config = dict(
    n_layer=16,
    d_model=256,
    n_head=4,
    n_kv_head=1,
    head_dim=64,
    d_mlp=704,
    vocab_size=4096,
    activation='geglu',
    norm='rmsnorm',
    norm_place='peri',
    norm_eps=1e-05,
    positions='rope',
    rope_base=14100.0,
    rope_fraction=1.0,
    qk_norm=False,
    attn_scale=0.125,
    bias='none',
    tie_embeddings=True,
    parallel_block=False,
    extras=['capped logits'],
    init='normal',
    init_std_qkv=0.038,
    init_std_o=0.00672,
    init_std_up=0.038,
    init_std_down=0.00405,
    optimizer='muon_variant',
    lr=0.0111,
    lr_mult_o=3.0,
    lr_mult_down=1.5,
    beta1=0.9,
    lr_head=0.0129,
    warmup_steps=200,
    schedule='wsd',
    decay_fraction=0.593,
    decay_shape='linear',
    final_lr_fraction=0.0,
    batch_tokens=131072,
    seq_len=1024,
    doc_mask=False,
    train_tokens=874500000,
    steps=6672,
    dataset='wikipedia_en',
)
Each number is 200 + 30 x the weight over its row's rms, rounded and kept within 0 to 999. Layers, rows and columns count from 0. The size before them is the row's rms in percent of the matrix's.

# down: layer 12 MLP down (transposed), 704x256, rms 0.12, rows 308-324, columns 192-255
# gate: layer 12 MLP gate, 704x256, rms 0.13, rows 309-324, columns 192-255
# up: layer 12 MLP up, 704x256, rms 0.139, rows 309-324, columns 192-255
down308,097,227,175,242,192,182,224,151,248,216,170,215,191,235,174,226,163,191,219,236,189,201,217,151,193,206,165,184,198,236,156,205,145,217,188,173,214,203,216,197,243,221,148,203,196,176,156,238,210,175,202,193,132,220,226,201,217,223,278,234,186,208,179,199,175
gate309,095,242,181,191,210,221,161,155,172,194,234,230,193,208,165,199,155,263,186,199,187,233,194,190,176,225,226,206,183,264,186,188,164,202,201,244,266,178,149,217,213,222,191,197,186,168,211,162,219,139,194,251,163,193,209,195,169,219,192,211,249,182,249,227,129
up309,102,243,181,232,206,192,177,278,199,198,219,152,166,182,183,191,154,201,171,198,180,154,218,185,194,183,219,185,222,185,152,163,205,240,233,181,202,203,179,256,222,162,259,198,179,196,245,221,214,172,167,201,141,234,194,179,282,199,219,233,188,229,222,186,168
down309,099,209,174,197,140,181,232,177,200,199,199,221,167,196,163,177,204,258,182,195,226,224,143,166,174,171,211,206,175,202,182,170,189,149,151,207,225,180,236,213,191,232,181,266,161,217,190,227,181,155,184,207,180,227,132,235,179,216,165,221,186,248,150,213,249
gate310,094,240,181,231,159,196,155,186,179,199,243,228,200,148,230,172,201,203,208,197,227,175,189,197,205,203,173,200,173,210,226,221,229,221,189,180,170,218,116,246,183,96,200,238,181,185,220,172,190,187,153,213,233,172,258,183,200,171,215,203,184,193,166,209,188
up310,098,224,181,195,171,214,144,151,179,211,238,252,199,191,253,182,238,174,221,172,147,193,210,246,181,192,184,241,161,161,127,208,177,211,207,189,162,187,213,260,165,167,212,210,207,174,182,214,194,183,226,260,251,119,233,183,157,158,193,162,193,204,199,225,166
down310,101,173,194,123,206,152,208,247,219,179,166,211,193,212,172,184,174,206,167,233,238,207,219,174,203,197,223,187,235,183,228,201,244,213,206,202,192,246,193,107,228,212,196,176,232,248,190,226,205,237,219,149,153,269,189,208,215,241,217,215,177,179,203,182,225
gate311,100,244,198,178,145,224,177,173,234,182,174,222,225,188,172,186,206,265,178,222,186,174,190,187,169,227,233,210,154,213,161,242,182,203,239,203,231,166,148,183,200,241,209,213,253,248,207,188,191,187,175,215,141,204,217,208,209,161,190,170,226,198,203,210,216
up311,101,158,179,205,236,192,293,250,212,189,210,195,201,225,192,188,204,180,185,194,125,240,181,217,151,181,187,215,219,201,219,214,183,185,181,196,174,237,203,204,198,178,182,197,203,219,153,203,172,204,191,178,155,166,215,182,219,191,206,165,224,212,299,222,204
down311,101,209,147,144,176,240,215,230,177,189,218,150,140,188,194,189,249,166,164,184,192,213,190,198,162,175,208,226,180,252,211,225,237,198,180,205,204,195,234,171,206,183,204,180,172,172,214,148,184,184,203,214,215,241,187,234,204,110,251,211,164,181,204,192,191
gate312,099,269,170,231,208,176,220,178,191,180,212,182,148,239,201,169,235,221,222,235,235,197,191,231,186,187,160,260,232,230,255,192,220,175,161,218,209,185,190,178,180,185,191,161,229,219,132,136,210,236,122,211,97,200,211,205,179,206,176,199,222,239,168,198,175
up312,098,202,170,189,189,218,193,226,152,242,256,194,199,220,247,218,149,217,197,167,185,222,151,187,190,225,171,177,126,217,194,236,186,248,195,237,199,241,208,189,175,231,226,241,189,121,232,203,149,191,256,196,197,217,193,217,181,133,179,173,213,224,195,193,178
down312,098,174,255,201,201,148,177,227,178,200,191,196,165,216,173,178,255,220,221,234,217,213,199,217,218,149,161,191,212,198,192,246,222,212,190,186,202,198,232,220,195,199,191,187,208,212,253,217,251,239,210,199,197,229,160,229,206,216,216,246,199,207,261,211,187
gate313,103,166,264,290,230,230,192,217,187,213,272,154,209,244,175,211,194,176,170,262,173,244,148,217,210,239,196,190,152,180,180,188,160,218,231,158,189,233,165,214,224,248,211,185,249,190,198,194,225,212,192,182,214,211,207,217,203,252,221,193,233,209,174,126,277
up313,105,234,201,251,199,155,233,237,204,221,264,221,217,202,245,194,240,193,228,191,209,193,205,191,180,186,214,219,188,217,194,186,192,232,214,197,218,225,172,141,189,147,239,207,164,210,187,160,149,165,224,176,247,189,123,182,219,218,225,216,167,195,164,231,203
down313,104,175,261,175,181,197,246,257,189,179,279,190,172,199,205,200,187,237,166,207,189,264,180,190,216,245,152,157,207,190,213,166,215,204,216,185,196,228,188,246,217,198,177,228,193,180,181,158,232,236,197,150,219,179,185,205,253,212,217,207,175,212,224,212,208
gate314,101,242,217,205,228,156,231,254,196,210,178,202,192,217,235,182,211,197,175,189,141,149,230,186,181,218,240,176,213,218,217,230,226,220,169,229,167,258,220,231,165,196,178,150,174,216,258,222,208,219,206,166,216,185,157,232,140,197,169,197,186,201,213,174,213
up314,100,240,184,186,209,283,199,136,234,180,182,190,190,257,160,177,173,219,161,193,203,197,155,180,166,159,276,148,186,196,167,221,168,174,231,208,229,132,215,202,223,168,186,201,177,227,178,252,190,223,148,155,177,213,248,230,237,198,143,150,219,213,210,203,224
down314,098,151,248,190,211,155,200,197,214,215,184,230,209,201,240,185,271,238,217,181,221,193,240,245,209,219,226,220,192,244,255,186,248,208,169,220,221,222,175,160,206,177,206,211,194,214,217,225,237,200,160,196,229,210,164,184,222,289,161,194,185,203,249,203,201
gate315,107,207,169,206,201,171,152,193,248,232,188,224,191,176,177,160,188,150,142,229,201,248,197,243,211,217,201,246,232,184,187,210,248,232,161,203,192,185,236,263,166,237,260,164,201,196,216,183,140,204,236,183,196,228,187,222,190,205,199,188,201,179,259,169,170
up315,098,236,268,141,212,254,189,206,185,195,196,217,165,213,156,204,209,151,181,195,191,228,196,244,239,197,169,235,190,183,218,288,244,213,171,188,146,194,186,193,210,202,183,161,229,182,168,251,228,223,153,230,264,213,205,183,192,143,267,252,233,191,279,142,232
down315,101,213,231,270,204,159,246,266,210,245,271,215,186,215,172,151,220,196,205,214,166,220,135,193,225,211,250,225,225,187,169,190,236,252,191,157,196,176,225,193,152,202,214,226,216,189,210,186,206,170,246,243,132,207,241,215,198,177,148,151,185,213,175,189,162
gate316,093,200,165,190,258,180,187,214,194,214,251,201,142,173,221,134,165,209,194,219,190,189,170,213,181,190,196,239,236,197,206,203,223,211,176,228,218,175,200,223,158,176,266,220,208,182,186,193,191,149,160,197,150,186,223,202,202,242,206,213,167,230,194,220,191
up316,097,147,225,198,190,227,166,175,240,173,209,242,141,246,184,149,232,159,160,196,158,172,176,135,218,186,218,221,168,196,218,140,211,244,154,175,206,163,172,213,230,191,183,207,211,149,212,244,193,191,169,138,192,163,245,249,193,200,178,228,194,168,237,167,221
down316,098,222,248,199,197,151,217,242,232,172,189,212,162,207,195,228,214,179,179,184,226,211,152,211,254,152,233,202,171,215,161,205,216,224,175,186,197,205,197,208,188,163,225,196,224,240,194,247,198,211,190,170,233,213,230,220,229,152,223,167,198,179,195,171,256
gate317,100,172,238,181,215,242,177,158,182,202,149,210,210,211,209,198,132,171,141,193,155,174,127,189,201,214,266,183,117,231,147,162,184,214,189,157,209,198,203,188,192,195,216,209,219,237,198,145,164,249,269,185,213,168,146,204,194,234,147,219,204,160,171,213,214
up317,097,203,256,234,206,180,219,217,246,193,198,201,145,191,226,220,183,236,155,189,201,209,190,217,228,211,238,167,175,231,153,174,209,257,208,145,169,200,206,205,190,151,196,218,196,229,190,194,168,146,172,154,166,203,224,182,230,203,261,214,205,213,192,153,206
down317,097,184,222,197,126,204,187,202,179,213,212,255,239,242,183,165,186,159,257,217,214,239,189,282,185,180,192,276,259,185,210,208,241,223,193,185,232,209,151,163,215,174,191,191,234,214,157,209,217,226,192,222,244,195,159,191,169,200,212,188,157,214,228,198,151
gate318,094,248,241,174,177,256,187,160,225,239,224,209,180,236,192,247,198,243,224,207,179,234,220,184,244,218,183,186,171,265,182,182,203,204,227,172,154,193,125,223,234,253,198,185,203,213,211,183,155,207,207,177,183,158,236,268,250,254,145,231,235,218,194,255,231
up318,086,216,252,233,157,215,199,185,231,181,183,199,234,203,199,183,192,187,244,183,188,210,171,223,156,200,176,179,198,235,210,221,236,211,227,253,201,189,249,243,171,0,225,180,197,163,177,166,183,154,195,179,189,234,196,190,182,207,199,216,208,165,168,203,213
down318,092,169,167,193,269,191,184,228,159,200,183,168,201,223,223,231,182,204,214,233,208,179,198,182,234,179,201,216,197,181,202,225,208,201,224,186,177,212,143,214,233,371,172,225,224,236,194,213,203,262,209,188,201,182,209,249,202,195,219,184,184,227,188,239,172
gate319,102,164,277,229,178,213,225,192,157,208,197,190,166,203,179,228,238,197,197,211,205,149,193,207,181,240,218,167,185,188,185,175,205,166,145,226,189,174,222,158,198,203,304,236,228,182,172,212,239,195,174,219,204,204,186,188,169,196,250,208,182,125,186,198,255
up319,111,164,195,201,209,189,210,207,199,142,193,200,257,197,265,142,221,137,206,243,214,181,172,191,170,156,173,244,267,253,222,205,228,250,183,188,168,163,159,151,213,172,141,229,190,262,248,253,189,179,201,143,258,184,199,212,243,197,179,193,182,193,217,206,212
down319,107,232,157,187,227,146,204,244,198,158,229,196,158,130,202,240,205,174,181,216,206,201,163,201,236,156,203,217,229,252,179,213,199,269,214,151,203,191,229,224,205,316,139,202,207,175,199,229,181,186,181,233,247,232,216,201,200,195,248,193,262,242,223,212,164
gate320,099,195,274,189,187,194,207,223,224,225,233,207,171,167,177,184,218,171,196,213,195,201,202,200,221,218,157,186,175,214,223,246,265,185,218,213,174,203,231,168,211,190,151,200,145,194,154,172,216,204,179,225,253,226,198,222,248,215,238,184,146,150,199,216,193
up320,095,235,199,182,286,193,217,240,218,249,171,240,181,205,176,144,221,185,195,169,224,229,213,160,235,185,220,207,242,147,205,242,209,243,206,176,205,215,242,242,253,183,190,195,163,253,164,186,163,200,225,179,197,161,182,195,215,189,193,219,247,247,231,252,213
down320,097,231,242,182,179,234,195,150,200,161,270,258,197,221,179,158,183,180,206,205,111,189,210,222,212,161,205,173,220,233,199,226,241,178,196,184,186,246,186,230,160,217,166,243,225,167,208,222,187,201,205,186,240,194,184,203,198,141,221,158,253,146,155,152,255
gate321,101,188,225,211,215,147,169,220,178,235,225,205,225,153,209,181,203,140,171,236,201,213,177,246,192,266,183,191,166,209,169,193,180,237,243,154,154,222,151,183,170,241,156,234,210,238,179,202,188,189,195,135,282,160,194,202,253,223,232,176,211,177,249,143,244
up321,102,188,174,234,243,192,199,212,229,223,212,209,207,194,191,199,189,195,161,208,188,199,172,200,178,248,168,168,217,229,199,192,211,172,196,204,231,200,192,180,172,169,150,186,220,196,198,221,220,188,203,168,164,206,236,208,228,180,229,170,282,211,167,205,212
down321,104,244,235,180,193,227,173,171,210,237,205,257,188,179,258,176,197,212,175,176,200,241,209,174,202,148,146,190,215,224,166,183,218,244,200,197,227,156,168,233,200,171,259,214,175,234,212,152,146,231,192,173,243,223,249,249,235,198,185,206,176,228,198,218,209
gate322,102,243,306,180,179,202,200,180,169,171,202,256,177,204,158,219,204,158,180,149,231,235,236,143,177,219,228,187,189,156,202,152,186,213,203,177,178,198,170,140,183,211,186,221,181,208,192,264,196,162,147,166,199,216,257,214,232,228,171,171,197,175,212,219,183
up322,100,224,181,196,180,210,163,185,150,233,182,166,164,277,175,189,212,185,168,220,149,246,164,207,220,266,180,177,202,190,215,217,160,204,184,196,229,230,220,159,173,238,155,177,169,158,164,214,227,171,221,199,259,190,238,213,229,202,237,231,209,218,162,279,247
down322,100,181,199,227,219,180,159,188,238,213,232,213,181,132,172,238,163,221,253,169,243,174,218,224,188,196,230,228,189,235,189,175,236,238,193,177,229,185,212,200,229,185,189,169,178,200,208,215,235,198,226,200,215,236,202,223,236,214,161,145,195,175,230,176,169
gate323,105,169,204,180,191,196,181,118,185,193,165,161,163,214,238,210,223,184,159,180,231,185,217,176,198,144,226,190,192,254,171,175,180,184,227,139,217,216,191,205,156,198,176,189,221,175,199,204,217,178,177,147,192,171,214,219,231,212,222,153,170,191,188,238,233
up323,102,181,174,256,226,152,256,207,227,133,236,263,185,222,233,231,215,183,233,224,198,186,169,161,157,166,200,226,193,280,177,206,233,215,213,199,172,201,228,204,234,209,188,260,198,154,194,162,238,187,234,225,184,182,220,200,180,223,203,244,147,210,272,179,236
down323,100,231,136,179,210,243,184,243,173,215,195,186,204,205,183,216,234,206,182,153,166,199,215,181,192,229,199,160,235,161,163,190,254,195,120,167,202,192,250,200,231,162,203,172,189,190,150,206,138,211,153,194,219,252,209,214,194,184,223,175,234,205,161,221,155
gate324,100,123,216,231,256,175,206,248,213,158,214,204,149,187,231,208,229,123,206,222,157,215,167,190,152,172,192,242,211,182,158,179,208,171,207,222,192,211,185,207,176,222,214,171,139,178,130,183,179,197,195,251,217,149,193,229,160,228,219,235,193,219,189,210,147
up324,096,180,187,252,199,207,170,212,189,199,230,261,192,212,190,185,221,201,247,153,220,178,167,217,265,192,187,226,221,124,172,220,213,199,258,181,182,166,214,246,201,195,145,191,217,212,209,191,213,224,280,160,144,130,177,253,184,189,217,229,187,188,203,166,174
down324,097,166,183,206,203,184,162,151,190,168,227,169,181,188,189,146,171,136,202,218,159,230,183,225,182,249,208,206,212,200,162,208,196,204,138,193,190,191,217,187,143,240,174,188,177,233,201,217,185,190,177,250,196,157,226,164,175,218,186,152,187,168,204,223,161